config.toml
num_hidden_layers = 12
norm_place = "pre"
init_std_up = 0.0234
optimizer = "adamw"
beta1 = 0.95
max_steps = 6666
Each number is 128 + 24 x the weight over its row's rms, rounded and kept within 0 to 255. Layers, rows and columns count from 0. The size above them is the row's rms in percent of the matrix's.

# layer 5 MLP down (transposed), 768x192, rms 0.0725, rows 87-139, columns 64-127
size [ 93  91  91 104  89 114 103 104  90 121 121 107 110  93 101 102  93 132 104 104 104  77  82 108  86  70  94  82 103  96  93 104 100  72  80 125 115 111  98  90  86 104  95  68  86 103  96 115 114 104  84 102  99]
[[113 155 111 145 141 145 103 107  93 148 147 132 109 120 110 131 126 135 102 124 103 116 131 133 144 145 131 118 133 102 113 138 101 101 131 105 113 147 160 126 103 119 172 160 127 144 106  86 146 183 141 108  95 139 133 124 130 128 116 141 115  88 107 150]
 [129 143 117 145  96 101 120 103  77 145 119 135 141  93 148 153 140 129  84 124 114 131 141 110  88 157 133 177 134 104 115 122 166 161 128 125 138 160 139 196 146 119 143 137 115 155  91 126  92 135 137 118 130 171 118 111 144  97 149  98 157 164 115 124]
 [117 164 115 130 141 145 100  85 114  94 147 127 109 152 120 106  93 130  95 135  87 116 111 116 138 136 136 151 124 116 132 156 151  79 148 129 102 160 155 137 124 152 112  95  86 166  68 116 102 159 168  95 105 144 129 148 152 120 129 153 157 120 135 108]
 [148 158 192 158 136  91 148 147 133 121  69 109 123 120 109  89  79 110 100 129 133 137 103 145 169 109 118 126 161 132 146  90 146 161 127 115 168 156  79 132 121 142 138 139 152  94 118 156 131 145  89  79  99 162 151 106  91 160 133 131 128 147 151 123]
 [127  73 142 134 110 155 127 116 137 121 166 126  64 138 129 111 140 141 111 144 123 148 136 105 104 148 139 124 140 121 109 145 141 127 160  86 131 111 125 148 148 153 181 117 101 131 120  91 112 159 127 125 119 107 104 202 142 137  99 154 124 111 131 121]
 [117 128 160 103 163 133 134 118 142 168 134 124 103 102  86 105 114 121 130 129 153 130 164 116 115 122 113 137 171 153 133 114 139 141 117 100 147  78 154 119 103 156 117 103  91  85 106 134 198  90 135  98 174 155 108 106 116 124 148 159 122 140 158 115]
 [112 121 105 130  94 104 139 131 123 115  94  85 143 117 114 123 157 106 135 155 119 141 133 141 114 162 107 114  95 116 151 159 152 113 127 157 128 108 125 113 139 183 131 163 157  93 120 160 140 124  90 127 149 123 127 117 130 113 108 125 132 174 165 123]
 [128 121 148  62 101 114 128 131  87 102  94 148 157 167 116 113 115 116 153 118 125 115 168 115 111 168  89 175 132  94 134 125  89 125 147  96 124 126 140 172 163 153 117 137 131 163 132 149 137  59 105 127 131 113  96 132 110 138  94 109 148 110  95 124]
 [ 98 157 132 110 147 139 101 110 131 153 144 138  90 146 126 110 146 162  69 124 114 119 120 139 125 123 148 153 146 102 132  94 126 105 117 105  89 130 140 136 108 158 171 140 110 146  71 111 142 172 149  97 122 153 140 141 123  97 127 176  99  83 128  96]
 [154 115 153 106 156 144 152  88 126 149 145 152 110 118 145 121 189 131 108 133 117 149  91  96  95 181 154 117 104 158 120 120 139 135 173 114 134 139 122 166 108 128 108 100  90 139 139 140  90 120  69 161 122 147 138 134 108 109 159 117 132 153 107 107]
 [131 111 162 118 112 121 117 149 109 116 128 137 161  76 117  69  95 129 119 115 106 135 129 171 122 127 105 165  99 127 154 163 133 138 100 115 132 124 140 148 174 157 158 134 111 171 128 128 137 137 177  92 124 154  87 121 118 113 172 143 135 139 161 130]
 [130 134 138 125 121  83 141 172 113 143  98 120 107  94 124 177 124 123 134 144  99 136 124 127 122  98 121 122 140  84 178 125 138 130 161 155 144 142 134 123 189 111 117 168 157 112 114 117 121 130 142 151 118 133 122 109 151 134 149 130 103 124  67 114]
 [103 141  93 149 147 161 119 107  98 123 137 153 148 156 168 117 136 128 126 152 150 121 148 128 147 131 151  91  99 128  61 144 135 103 141 112 122 130 111 103 122 127 141 135 128  93 137 141 131 128  83 128 122 108 114 166 119 133 148 146 163 121 119  84]
 [106 124  94 143 110 106 137 153 164 116 165 122 134 181 169 154 124 138 138  87 114 148 147 132  98 109 150 160 118 144  90 157 162 157 161 164 154 130 132 130 124 114 119 142 131 161 142 121  93  88 105 156 167 132 114 125 146  90 142  92 140 137 111 158]
 [ 93 126  90 149 101 156  89 172 177 103 188 117 134 152 164 141 126 142 146 176 120 158 115  93  94 147 117 158  97 139 113 109 149 143 117 114 119 118  81 163 129  92  95 162 160 117 149 134 117 131 149 113 157 105 119 162 138 136 116 103 116 112 162 172]
 [102 126 147 120 149  97  86 128 157 124 140  79 143 105 130  98 131 128 159 109 108 129 152 134 140 131 116 168 103 120 108  98 134 134 118 191 128 171 119 113 126 141 124 159 119  81 118 169 138 182 131 131  95 129  95 126 151 155 132 115 140 122 141 126]
 [124 137 111 156 158 136  97 172 148 131 133 116 133 170 133  84 103 127 156 119 128 112 144 105 163 117 109 115 117 120 135 164 107 101 128 123 113 114 127 141 134 121 140 120 119  98 126 128 116 123 128 156 116 123 104  99 128 172 152 116 110 137 150 143]
 [102 117 102 131 146 118 136  84  87  97 113  98 136 110 124 143 127 136  93 153  98 117 183 122 132 128 138 144 113 120 114 121 154 112 196 166 111 180 123 145 120 123 129 157 156 103 111 127 113 156 193 100  94  90 120 132 113 107 136  94 117 138 135 150]
 [152 156 140 108 102 150 126 129 152 128 124  94  63  72 145  97 135 134 116 153 108 131 137 158 163 145 132 104 111 127 124 123 142 117 119 151 126 123  85 133  90 137 104 133  92 101  91 152  88 134 138 143 120 137 125 143 129 140 108 123 121 131 107  94]
 [166 117 133 140  93 101 113 142 210 134  81 124 128 144 130 156  58 111 127 125 104 124 110 126 126  78 125 118 152 131 106 146 106 132 129  81  98 122 118 153 123 126 163  97 140  94 138 124 184 135 162 102 128 144 101 124 135 127 171 155 138 133  94 129]
 [122 142  91 108 131 102  87 156 108 149 125 113 128 107 118 110 131 103 118 139 122  90 158 156 108 113 124 134 145 148 179 122 118  96 145  98 128 137 128 137 167 143 159 161  62 110 113 123  70 108 128 111 108 130 100 163 147 149 171 106 127 130 128  88]
 [108 120 119 172 143 139 133 163 182 132 129 134 140 129 145 136 106 159 152 129 122 155 150 134 156  84 102 109  96 138 134 130 152 171  96 117  98 127 102 138  82 132 123 123 157 158 109 161 122  71 135  99 147 111 149 200 135 125 115  99 142 126 138 108]
 [140 113 113 173 134 131 145 126 125 127 134 130 126 136 136 136 121 133 121  71  87 141 107 113 141 138 104 133 123  86 164 135 116 151 169 107 136 168 149 109 127 155  74 192  54 149 164 146 117 123 144 120 152 150 143  98  75 122 111 139 164 118 120 128]
 [163 151 144 127  91 147 108 165 124 107 146 124  83 130 142 145 123 132 116 144 115 103 154  77 113 103 114 131 124 161 125 167 167  76 155 122 120 152 132  99 139  84 143 108 136 144  98 143 170 129 105 126  95 153 129 151 121 104 156 104 120 136 119 118]
 [101 128 147 110 107 140 166 141 118 139 132 102 102 117  98 151 125 158 110 130 104 111  93 101 107 117 169 122 114 135 139 133  91 142  92 125 164 136 130 104 146 101 111 135 124 143 154 104 127 129 136  83 152 144 101 151 152 176  89 189 166 136 117 133]
 [142 107 132 111 115 134 110 124 163 111 133  78 132 110 172 120 128 106 115 114 155 124 139 113 108 114 122 103 126 134 120  87 170 136  86 145 119 132 124 130 124 142 116 130 150 119 163 142 163 137 146 134 140 118 136 112 135 125 107 136 137 127 137 133]
 [163 103 132 125 127 104 126 169 126 140 148 126  54 112 163 110  85 125 135 146 111 119 131 114 158 128 141 108 122  93 160 154 128 142 143 171 108 139 127 118 135 116 108 139 182 161 163 123  80  91 179 150 134 138 123 133 112 130 125 121  89 151 145 131]
 [117 143 150 123 134 110 107 105 126 158 151 156  90 155 136 116 110 162 126 130 128 137 160 136 143  88 140 112  83 111 113 164  99 118 118 142 118 122 116 145  79 162 102 131 151 174  99 159  94 117 131 131 120 109 133 154 140 104 121 139  89 157 126 153]
 [118 143 116 137 147 139  62  96 133 134 137 145 124 139 105 158 201 126 108 122  77 128 118 150  98 163 111 153 141 125 133 125  92 129 120 113 146 124 112 133 109 142 106 126 100 153 144 124 158  94  84 137 152  91 154 130 180 123 105 116 127 123 103 127]
 [150 106 152 126 112 145 172 133 165 136 119 111 171 177 128 169 124 127 139 132 115 123 133  83 133 140 138 150 113 154 111  99 108 117 137 156 120 131 146 146 144 138  98  94 117 123 122 133 102 113 139 181 129 104 115 134 140 109  82 125 163 112 142 137]
 [160 101 151 123 114 132 137 185 131 138 140  83 145 130 123 130 122  93 174 124 150 144 150 134 122 104 117 129 120  89 110 102 123 135 156 112  97 134  95 151 173 112 138  87 114 108 117 137 116  95  74  97 126  59 102 111 126 140 133 132 134 126 100 105]
 [ 76 141 142 115 101 138 130 123 168 141 151  92 112 103 107 133 144 116 160  89 171 137 125 125 129 172 113 119  88 155 111 117 169 153 122  91  95 165 162 108 118  91 184  99 131 134 113 133 180 126 116 130 125 108 109 116 109  98 123 161 129 137 129 154]
 [123  91 107 127 104 135 119 100 116 148 143 153 107 105 126 156 123 110 105  77 140 131 117 119 111 147 102 120 137 114 137 140 138 141 113 122 188 122 117 168 126 104 164 112 149 103  80 112 118 153 138  77 173 135  99 115 160 145  87 171 174  91 130 146]
 [121 148 135 113 107 120 139 164 132 123 128 129 115 114 136 129 130 130 118 118 126 120 156 165 105 135 151 133 100 117 107 106 120 112 146 103 160 134 132 155 139 128 107 118 176 134  99 157 113 120 120  94 128 131 101 142 159 117 118 109 110 113 101 144]
 [131 131 120  91 130 125 119 113 130 113 124 157 109 125 159  86  93 163  82 144 102 115 132 111 149 129 109 146 117 132 138 128 160 120 133 108 142 129 125  91 105 171 161 132 126 108 116 135 140 157 117 116 154 146 191 175 103 111 104 120 136  94 113 111]
 [103 130 121 135 149 132 166 144 133 134 174 107 175 106 115 113 212 148 109 140 116 122 140  93  58 133  89 112 136 138 103 134 120 100 155 127 114 129  90 123 140 154 111 137 146 158 107 123  90  84  84 134 170 133  74 179 176  93 130 127 163 139 141 123]
 [145 153 137 138 135 112 102 118 121 127 127  96 152 142 102 167  97 125  85 116 122  82 117 127  81 113 134  92 138  94 136 107 120 142 154  93 137 151 102 101 177 115 110 115 102 110 155 125 132 153 125  85 134  88 130 144 123 113 145 133  76 153  99 112]
 [ 99 137 155 160 130 104 113 140 136 167 128  95 170 137 152 110 108 127 138 120 129 106 138 123 137  86 148 132 130  89 150 132 107  97 131  91 103 130 156 135 139 127 147 109 117 161 177 135 155  88 108 110 141 109 167 128 164 118  55 142 215 122 142 152]
 [156 117 119  92 109 144  96 113 126 173 153 156 145 109 122 109 142 110  87 167 136 130 119 100 148 140 140 145 125 125 155 170  72 131 117 131 112 179 150 125 108  84 138  90 123 144 164  99 119 139 124 145 110 120  52 113 140 123 135 110 135  92 135 148]
 [ 96  93 133  99 161 141 120 135 146 143 131 131 173 107  88 121 135 107  96 157 103 144 147  77  81 140 116 119 116 135 121 134 123 148 127 127 108 141 145 124 116  99 115 104 123 127 194 123 133 120 150  84 165 132 134 138 127 143 107 138 126  74 157 154]
 [101  67 153 126 111  90 122 125 153 136 100 118 107 125 146 105 134 108 130 150 140 125 179 159 141 103  94 154 120 110 123 133 110 151 111 127 166 130 145  70 155 149 117 125 141 157 136 129 129 122 144 102 193  87  85  49 149 132 121 106 165 102 158 114]
 [172  98 135 193 109 123 118 103 139 117 139 108 138 117 162 153  94 127 111 122 108 110 123 139 114  96  72 135 142 159 131 150 153 143 127 130 127  81 170 147 121 120 139 166 139 124 139 106  97 129 123 130  87 137 146 197 111 116 160 145 152 102 120 148]
 [126 149 120 110 141 145 118 105 146 155 178 131 124 141 125 159 192 121 175 132 157  93 107  76 109 126 124  88 129 105 142 111  98 118 126 152 133 134 117 131 139 145 109 117 151 111 109 129 152  95 105 133 144 143 155 129 165 100 132  88 145 125  95 120]
 [147 110 177 171 136 141 142 108 118 110 122  96 133 151 123 168 146 147 131 141 140 112 112 118 143  81 163 125 141 145 121 117 187 143 109  98 108 124  78 158 139 103 127 119 122 166 162 127 110 114 165 108  86 124  92 104 154 156 109  52  98 114  72 136]
 [129 153 170 117 133 123 117 163 138 109 163 131 125 184 154 173 110  99 122 128 146 105 174 117 117 164 180 171 103  99 104 156 165 146 123  87 126 138  95 140 100  89 163 163 163 122 134 117 178 165 148 127 123 135 140 100  99 102 111 110  86 119 108 136]
 [115  94  99 127 133 153 146 126 130 156 155 117 164 122  89 139 152 123 104 129 120 106 162  96  87 111 146 140 152 164  92 132 166 103 152 140 128 121 131 144  90 131  99 128 117 112 133 135 153 119 120 124 183 112 108 170 131 169 150 112  92  92 125 155]
 [115 136 157 114 150 157 169  94  97 140 133 122 130 130  80  94 141 107 147 115 129 115 163  85 142 122 131 109 138 158 152  91 122 125 137 105 127 126 137 113 105 180 138 112 112 109  70 139 125 150 120 122 132 103 101 169 130 118 129  89 123  86 114  91]
 [155 151 140  62 172 149  96 137 105 153 150 157 113 157  92 126 129 114 135 126 153 139 135 117 155 160 118 126 118 143 127 159 130 153 153 131 137 140 159 135 112  63  96 119 109 135 125 144 194 106 145 160 104 116 162  99 122 125  95 106 156 121  81 170]
 [103 101 108 164  83 116 104 132 135  95 118 116 150 124 113 135 151 151 114  86  73 155 110 117 112 127 103 128 143 118 141  88 127 119 129 134 149 156 152  96 150 143 104 180 105 145 113 136 117 133  97 113 142 120 155 150  90 135 121 128 160 153 124 214]
 [105 147 103 177 158 121  97 110 128 155  90 141 235  92 103 114 114 131 109 141 102 129 161  60 162 129 132 158 124  94  97 144 119 137 102 146 115 137 177 129 139 141 147 110 108 142 118 137 140 140 153  77 174 123 107 125 136 158 126 117 129 178 152 106]
 [134 133 134 126 168 117 131 123 149 101  80 106 131 128  76 133  98 114 127  89 143 176 167 126  98 151 151 167 112  85 133 130 119 140 125 118 186 149 145 124 136 154 137 140 128  96 113 164 147 149 109 140 158  86  97 125  73  90 121 162  86 150 107  94]
 [113 108 127 202  93 131 124  87 136 105 140 101 111 123 123 150 115 141 158 135  77 140 145 133  86 113  55 164 143 129 107 121 134 140 105 156 176 139 181 112 145 145 128 145 134 147 132 136 162 146 136 151 132 152  92 114 115 165 131 151 152 114 173 147]
 [174  94 159 156 149 135 131 148  77 113 124 104 105 178 114  78 145 112 131 157 121 141 136 120 159 101 140 113 127 152 162 151 142 119 118 116 136 144 186 127 171 111 148  71 129 143 104 132 131 146 134 138 127 156 104 123 157 147 130  92 132 102 185 125]]
# layer 5 MLP up, 768x192, rms 0.0936, rows 88-139, columns 64-127
size [ 89  93  92  90  98  93 105  85 116 115 113 121  90 102  97  93 121 120  98 117  83  92  99 102  69  93  95 111  91  84 109 102  85  88 120 110 106 101  92  80 102 106  65  91 114 107 114 108 108  85 105 116]
[[ 58 136 128 125  95  86 164 130 120 143 134 151  85 112 130  99 135 137 102 113 127 116 142 116 108 198 156 110 148 131 121 123 121 109 127 147 123  77 122 127 149 129 171 158 143 116 145 129 145  91  99 112 123 108 139 159 123 106 162 148 127 153 177 130]
 [141 176  87 112 122 156 137 144 121 109 110 171 125 179 113 137  90 110 106 148  93  95  89 162 134 128 130 143 118  99 127 116 148  87 166 104 152 122 127 153 104 175 130 147 151 108 118 138 123 161 103 104 162 145 113 140 135 147 124 176 160 136 144 116]
 [100 144 104 116 134 141 121 118 137 134 144 147 129 141 127 141 153 116 136 136 122 131 153 106 132 135 142 125 112  97 134 108 111  90 107 139  71 122 158 136 147 112 153 127  84 178 156 130 135 133 106 102 117  78 163 170 153  87 144 148  96 100 133 147]
 [106 113 106 112 106  94 136 131 162 132 129 190 128 122 136 123 184 162 113 110 123 117 125 147 121 170 156 142 122 107 117 150 117 114 138 125 101 119 111 116 129 153 163 168 118 102 153 131 153 141 106 121 133  98 143 184 112 118 114 106  99 125 108 132]
 [146 119  82 136 106 127 108 151 109  99 103 131 182 130 160 130 117 127 111  99 142 134 131 145 154 133 149  72 154 102 125 139 141  73 127 126 121 121  83 106 127 147 134 172 112 132 162 140  90 136 148 122 154  99 143 185 149 125 114 137  75 142 136 145]
 [ 89 113 120  71 111 127 155 119 161 116 133 182 125 128 148 113 101  99 126 115 129 133 177 147 168 142 139 129 118  84 128 157 126  78 139 147 121 146 125 108 127 183 160 156 136 128 100 114 127 158 136 130 133 143 115 140 100 102 138 142  95 132 119 116]
 [ 93 167  97 104 105 132 170 117 121 151  95 136 132 144 117 150 173 153 129 134  95  86 103 142 137 121 142  74 129 127  99 130 119 143 135 164 130 123 118 146 107 148  78 109 144 108 148 131 140 134 115 113 140 111  80 128 137 107 127 117 130 127  91  85]
 [ 85 177 101  98 105 119 140 101 109 145 129 158 112 151 119 121 137 160 109  82 105  70 119 123 148 131 160 127 128 124 145  87 131 101 152 154 134 106 137  90 107 164 156 127 146 132 125 113 128 157 131 112 158 157 147 158 129  93  81 128 119 145 143 106]
 [135 146 101 105  46 146 108 150 164 119 151 162 156  90 117 133  97 114 118 106  78 125 124 145 151 131 121 147 119  81 160 119 110  77 151 124 164 128 116  94 129 127 159 125 184 179 124 119 133 161 149 134 154  88 158 161 128 130 125 141 110 138 124  99]
 [ 86 155 146 123 137 115 142 108 133 140 169 159 102 116 164 101 122 104 130 148 118  75 163 147 128 119 115  79 161  96 127 151  90 111 146 144 104 131 157  88 101 167 188 134 124 132  98 124 108 150 117 156 155 131 167 144 134 119 122 100  85 129  73  83]
 [126 157 109  88 170 141 148 126 119 130 130 146 130 128 102 161 155 119  98 122 117 174 172 156  81 128 148  88  99 138 114 144 130  90 124 127 126 140 122  93 130 125 126 101 112 150 156 108 131 105  71 118 123  94 142 144 145 114 146  66  92 146 112 107]
 [132 145 109 123 109 171 141 106 103 194 124 144 135 121 147 139  93 147 138 127 107 138 137 137 115 143 154 119 108  88 147 108 121  93 162 135 119 140  97 129 113 184 142 103 139 144 139 135  85 168 106 152 118 137 107 170 102 144 105 134 115 125 132 128]
 [ 83 100 130 112 166 106 122 138 108 160  96 131 103  84 150 184 136 114  93 143 150 108  99 148  99 144 132 110 118  84 136 145 151 153 136 146 115 164 124 137 173 113 116 154 168 145 119 128 105 129 145  78 163 116 107 128 124 112  80 125 151 140 119 106]
 [ 60 111 110  97 137 133 175 139 192 110 115 115 154 135 118 168 183 151 107 142 132 114  73 131 140 155 168 127  88 147 125 162 121 135 119 126 165 107  92 112 120  97 135 135 111  92 182 119 158 152 133  69 166 118  98 101 156 126 155 109 131 143 119 104]
 [107 177 120  94 156 100 132 162 142 116 120 168 106 124 117  97 128 104  92 119 107  72  65 189 156 169 163  96 125 135 105 131 116 136 122 135 143 104 104 132 120 128 149 122 116 128 126 118 137 129 169 107 177  87 117 129 128 148 180 149 124 132 138 117]
 [105 133 114  84 168 152 120 154 133 156 123 146  97 113  95 127 137 119 107 110 121 130  74 164 146 110 135 126 125  96 137 157  92 124 127 157 120 111 116 123 113  96 126  79 128 130 107 134 158 140  99 102 164  85  97 170 136 149 122 151 143 122 109  50]
 [136 135 100 133 150 175 170 152 135 124 126 131 115 131 163 105 106  99 120 140 152 163 129 138 135 139 143  87  75 123 103 118 132  87 132 123 131  97 141  91 108 133 142 157 103 126 101 133 153 117  98 109 118  98  71 183 177 146 131 141  80 144 112 107]
 [ 82 133 112 133 127 121 107 124 157 139 146 158 109 129 131 155 104 111 109  98 137 135  86 130 187 132 178 148 110 111 134  95 143 128 150 113 165 114 139  81  74 141 165 139 158 113 129 117 153 122 147  84 116 176 112 100 157 162 129 117 143 114 121 127]
 [132  90  92  87 112 147 147 120 109 126 167 143 179 122 139 183 194 124 112  99 139 114 135 133 141 155 157 109 103 116 143 146 127 118 147 159 134 146  88 134 160 132 111 178 132 145 128 129  67 152 126 142 130 114 153 186 114 100 112 120 121 132  87 129]
 [105 122 111  99 114 115 107 156 106 111  98 140  74 109 102 124 178 133 110 145 151 105 113 132  93 128 136 155 138 123 159 143 125  97 112 184  98 167 102 115 173 136 133 150 125 101 124 124 185 122 129 128 128  90 151  81 162 142 151 127 131 121 120  68]
 [ 87 139 110 142 144 133 166 141 136 114 137 179 126 128 113 133 104 140 119 121  85 124 122 157 157 153 157  72 123 152 126 126 138 129 157 167 179 111 119 131 109 130 112 142 124 167 124 138  68 100 126 143 141 132 161 166 157 111 144 100  99 155 155 119]
 [133 118  79 119 160 126 131 195 145 106 147 137 159 136 117 148 103 130 118 103  91 106 101 143 136 106 143  49  91 125 119 110 106 106 132  84 164 130 137 102  90 174 156 151 114 163 139 147 104 133 137 130 119 116 155 115 139 130 115 109 142 157 138 145]
 [130 125  90 107 149 130 161 104 155 145 112 159 127 123 120 125 132 114  99 119  92  91  96 133 116 144 146 177  90  90 141  84  80 150 118 116 139  82 148 128 104 109 103 168 170 109 147 127 143 173 159  97 133 134 150  99 130 129 173 105 120 151 135 137]
 [138 138 110 163 101 163 154 157 140  99 112 158 171 129 138 165 128 132 116 115  74 105 112 120 139 124 156 141  73 134 122  97  60 120 153 116 165 104 139 105  85 150 119 158 157 109 112 114 122 143 144 144 112 150 131 112 154 113 149 122 140 135  96 156]
 [140 167 117 104 114 138 164 111 178 130 160 161 121 104 127  92 105  87 121 117  61 147 133 105  88 158 108 152 147  94 145 138 116 124 174 132 139  84  93 146  87 174 104 158 121 139 122 153 117 162 108 155 119 152 153 122 123 100 151 127 169 146 153 138]
 [123 143 117 114 139 119 112 171 172 153 109 145 149 148 140 154  79 143 108  52 126 164 143 182 120 130 161 178 124 134  95 143 138  85 116 110 157 143 108 109  86 176 148 120 119 116  90 141 199 171  75 139  96 157 105 125 134 165 151 121 116 168 102 130]
 [107 147 106 113 125 133 154 143 152 117 147 175  77 111 137 143 152 134 125 118 125 103  97 160 132 160 142 142 126  78 156 136  95 116 163 160 154 124 126 140 141 186 112 152 143 108  96 125 145 160 154 139 140 129 127 124 155 109 100 160 142 139 114 116]
 [151 132 108 142 107 116 150 166 145  83  81 132 143  73  95 130 120  88 113 146 144  96  65 181 150 128 121 141 128 162  99 165 140 128 165 115 154 119 155 110 147 149 128 123 132  98 120 115 118 136 167 103 147 101  78 158 111  69 120  85 104 138 131 129]
 [ 98 145 120  81 146 147 106 107  66 183 160 140 129 129 150 156 125 116  66 130 130  79  84 129 129 140 151 149 151  99 131 113 135 115 204  92 117 133  90 138 111 127 124 166 138 158 165 107 120 141 117  96 165 130 131 136 130 141 119 119 122 153 148 113]
 [112 151 125 119  86 107 134 117 109 132 110 132 143  99 129 171 135 146 101 107  64 134  76 148 132 139 134 116 118 170 141 143 102 141 151 148 180  87 141 132 148 137 160  84 172 171 148 111  91 103 167 128 119 189 110 158 157 115 115  91 159 140 121 138]
 [197 131 133 131 106 131 143 127 120 132 136 138 138  87  92 166  96 121 133 125 124 135 129 166 142 115 122 124 146 113 128 131 134  99 183 123 130 127 113 132 157 141 129  99 161 133 157 133 102 144 154 135 165 130  85 131 158 114 137 151 100 121 141  39]
 [166 114 110 136 106 135 180 151 122 137 113 144 162 111 137  86 123  99 117 101  72 110 117 133 125 139 150 140 135 112 112  92 111 133 156 122 161  91 102 117 121 155 149 137 142 139  89 129  69 125 130 141 135 137 130 150 116 131 135  93  95 139 133 135]
 [ 81 165 110  96 112 150 134 169 179  89 116 130 119 114  67 136 131 114 115 126  45 157 110 181 133 146 136 108 106 132 147 120 112 130 133 155 147  91 114 124  98 122 134  99 158 121 122 125  53 149 141 119 121  83 130 132 120 143 107 111 140 154 154  69]
 [156 124  89 116  97 156 149 138 149  80  88 169 156 129 122 150 140 156  75 150  91 129 114 148 124 153 159 154  83 152 120 130 101 104 204 105 130 132 160 123 134 152 126 156 138 135 135 127 134 188 141 124 118 150 126 135 121 113 117 131 130 133  89 104]
 [130 122 134 123 145 132 159 158 106 118 164 146 175 168 123 143 186  95 132 141  80 110 136 142 119 122 134 110 125 148 126  60 135  74 156 117 139 131 159  93 121 162 112 152 126 142 110 134  84 126 111 130 148 128 156 145 134  98 177 111 137 148 160 137]
 [128 169 138 111 149 160 136  69 148 139 109 131 105 114  76 160 134 118 114 157 107 129  12 151 108 109 128 124 111 148 123  99  71 118 148 170 130 115 136  81 138 118 119 131 122 113 170 106 119 131 149  72 175 105 108 137 145 119 103  93  86 133 102 123]
 [137 141 128  82 146 136 114 139 100 138 163 126 104 106 146 145 133 121 100 139 105 145  73 138 163 107 142 149  87 145 150 204 124 135 136 134 166 127  99  95 129 171 166  82 110 120 120 126 130 105 130 131 127 145 152 134 157 136 113 126 133 132 116 101]
 [148 117 109 125 136 144 145 130 110 141  86 148 122 137  83 179 124  85 144 166 140  83 116 162 123 133 158 120 120 119 114 113 143 113 135  60 115 119 128  83 132 131 120 141 140 115 161 103 119 176 141  76 154 124 133 129 142 123 129 109 122 153 186 103]
 [128 121 146 159 141 104 127 115 169 156 168 135 119 115 119 111 177 147 160 132 134 124 153 129 153 131 162 180  88 149 131 125  87 122 118 169 120  92 146  84 132 187 155 132 127 108 113 137 151 134 115 128  86 139 109 124 129 119 150 105  69 148 110 132]
 [158 159 101 113 121 142 131 144 125  89 145 162 134 140 117  98 138 106  90 163  99 116 166 160 123 149 125 104  87 150 155 104  80  96 173 124  97 106 112 109 123 138 166 125 136 163 139 139  81 119 114 155 113 103 169 183 142  82 157 125  98 154 120 152]
 [113 135 144 110  98 101 127 122 140 122 114 123 142 144 147 142 125 123 157 109  63 133 121 141  99 146 168 169  94 155 145  90 100  75 122 131 106 125 102 162 134 131 133 139 146 122 141 128 212 144 113  99 115 127 126 109  95 153 116 168 146 133 172  97]
 [138 122 104 118 152 120 133 109 154  94 129 142 143 151 181  93 115 124 120 109 160 160 149 118 136 116 109 147 134 104 119 155 114 113 169 102 101 131 128 170 150 155 185 144 138 120 113 128 139 167 150 130 103 105  96 187 118  90  97 159  75 138 107 107]
 [138 134  93 106 134 132 143 129 137 125 113 144 164 124  93 142 150 139 111 121  87 132  66 144 140 150 154 104  97 142 163 104 126 147 131 154 142 105  95 111 130 141 119 159 156 107 142 126 105 164 128 139 180 112 146 116 115 156 134 133 126 182 112 103]
 [127 121 109 100  62 133 135 161 135 113  68 137 175 102  84 168 147 165 124 127  70 130  72 131 148 162 160 151 105 140 113 126 123 125 161 164 113 102 148 140 139 145 144 156 160 108 145 102 129 155 150 104  96 182 135  78 116 149 133 148 159 136 153 133]
 [150 147 110 119  91 116 110  77 146 141 107 133 165 157 117  92 137 135 113 158 104 150 124 146 120 168 149 106 117 134  94 119  87 138 157 176 165  90 153 111 148 123 139 116 164 176 121 121 154 128 125  90 144 125 132  83 121 104 148  90 110 136 112  93]
 [ 87 105 146 101 100  83 134 188 125 114 132 137 140 105 134 189 127 146 122 101 129 109 149 132 195 112 184 113  92 114 142 131 135 139 121 116 128  84 140 115 133 167 176 113 118 105 114 138  99 164 113 108 140 129 138 132 123 171 142 125 136 137 124 133]
 [138 160 113 165 123 152 127 109 103  84 139 146 159 147 107 120 128 127 140 150  97 146 114 137 110 114  99 137 165 130 123 126 121 104 154 113 113 142 152 116 159 158 129 120 113 140 117 129 166 196 139  95  98 131 120 113 161 126 156 117 143 107 122 125]
 [141 129  95 164 115 126 135 166 139 116 141 150 134  89 128 131 119 171 112 125 108  88  33 133 147 149 145  86 104 154 106 114 107  98 146 100 160 134 171  82 139 148 152 167 133 146 166 127 123 120 131 148 121 149 133 142 110 131 137 119  73 156 111 155]
 [ 94 155 125 127 116 116 171  78 143 159 149 149  88 172 118 130 186 146  81 130 161 160 115 135 141 136 161 115 119 156 142 125 114 140 102 187 155 118 134 105 131 129 114 147 167 147 138 125 152  88 116  85 128 114 108 125 138 112 116 131 144 150 147 125]
 [107 146 125  68 107 117 158 100 109 106 158 142 133 144 133 150 180  82 135 130 114 101 117 121 109 118 169  83 129 156 118  96 124 131 107 117  95  88 135 141 137 148 102 120 134 191 165 145  96 117 151 118 175 102 149 140 143 109 117 136 131 145 160 146]
 [119 116  73 149 103 115 179 125 146 105 112 149 119 136 151 170 157 137 126  74 114 112 139 122 175  84 131  36 115  96 119 116 128 109 147 109 126 128 124  81  77 115 149 154 112 136 111 134 115 123 118 100 131 104 135 165 156 140 155 145 122 145 108 150]
 [ 90 132 109 128  82  87 134 113 131 125 126 173 164 103 129 151 143 116 112 159 111 114  93 135 152 149 152  98  89 104 109 102 143 109 168 108 121  85 161 105 116 114 116 183 159 120 201 103 130 143  97  96 185 140 113 150 138 104 113 160  91 125 134 127]]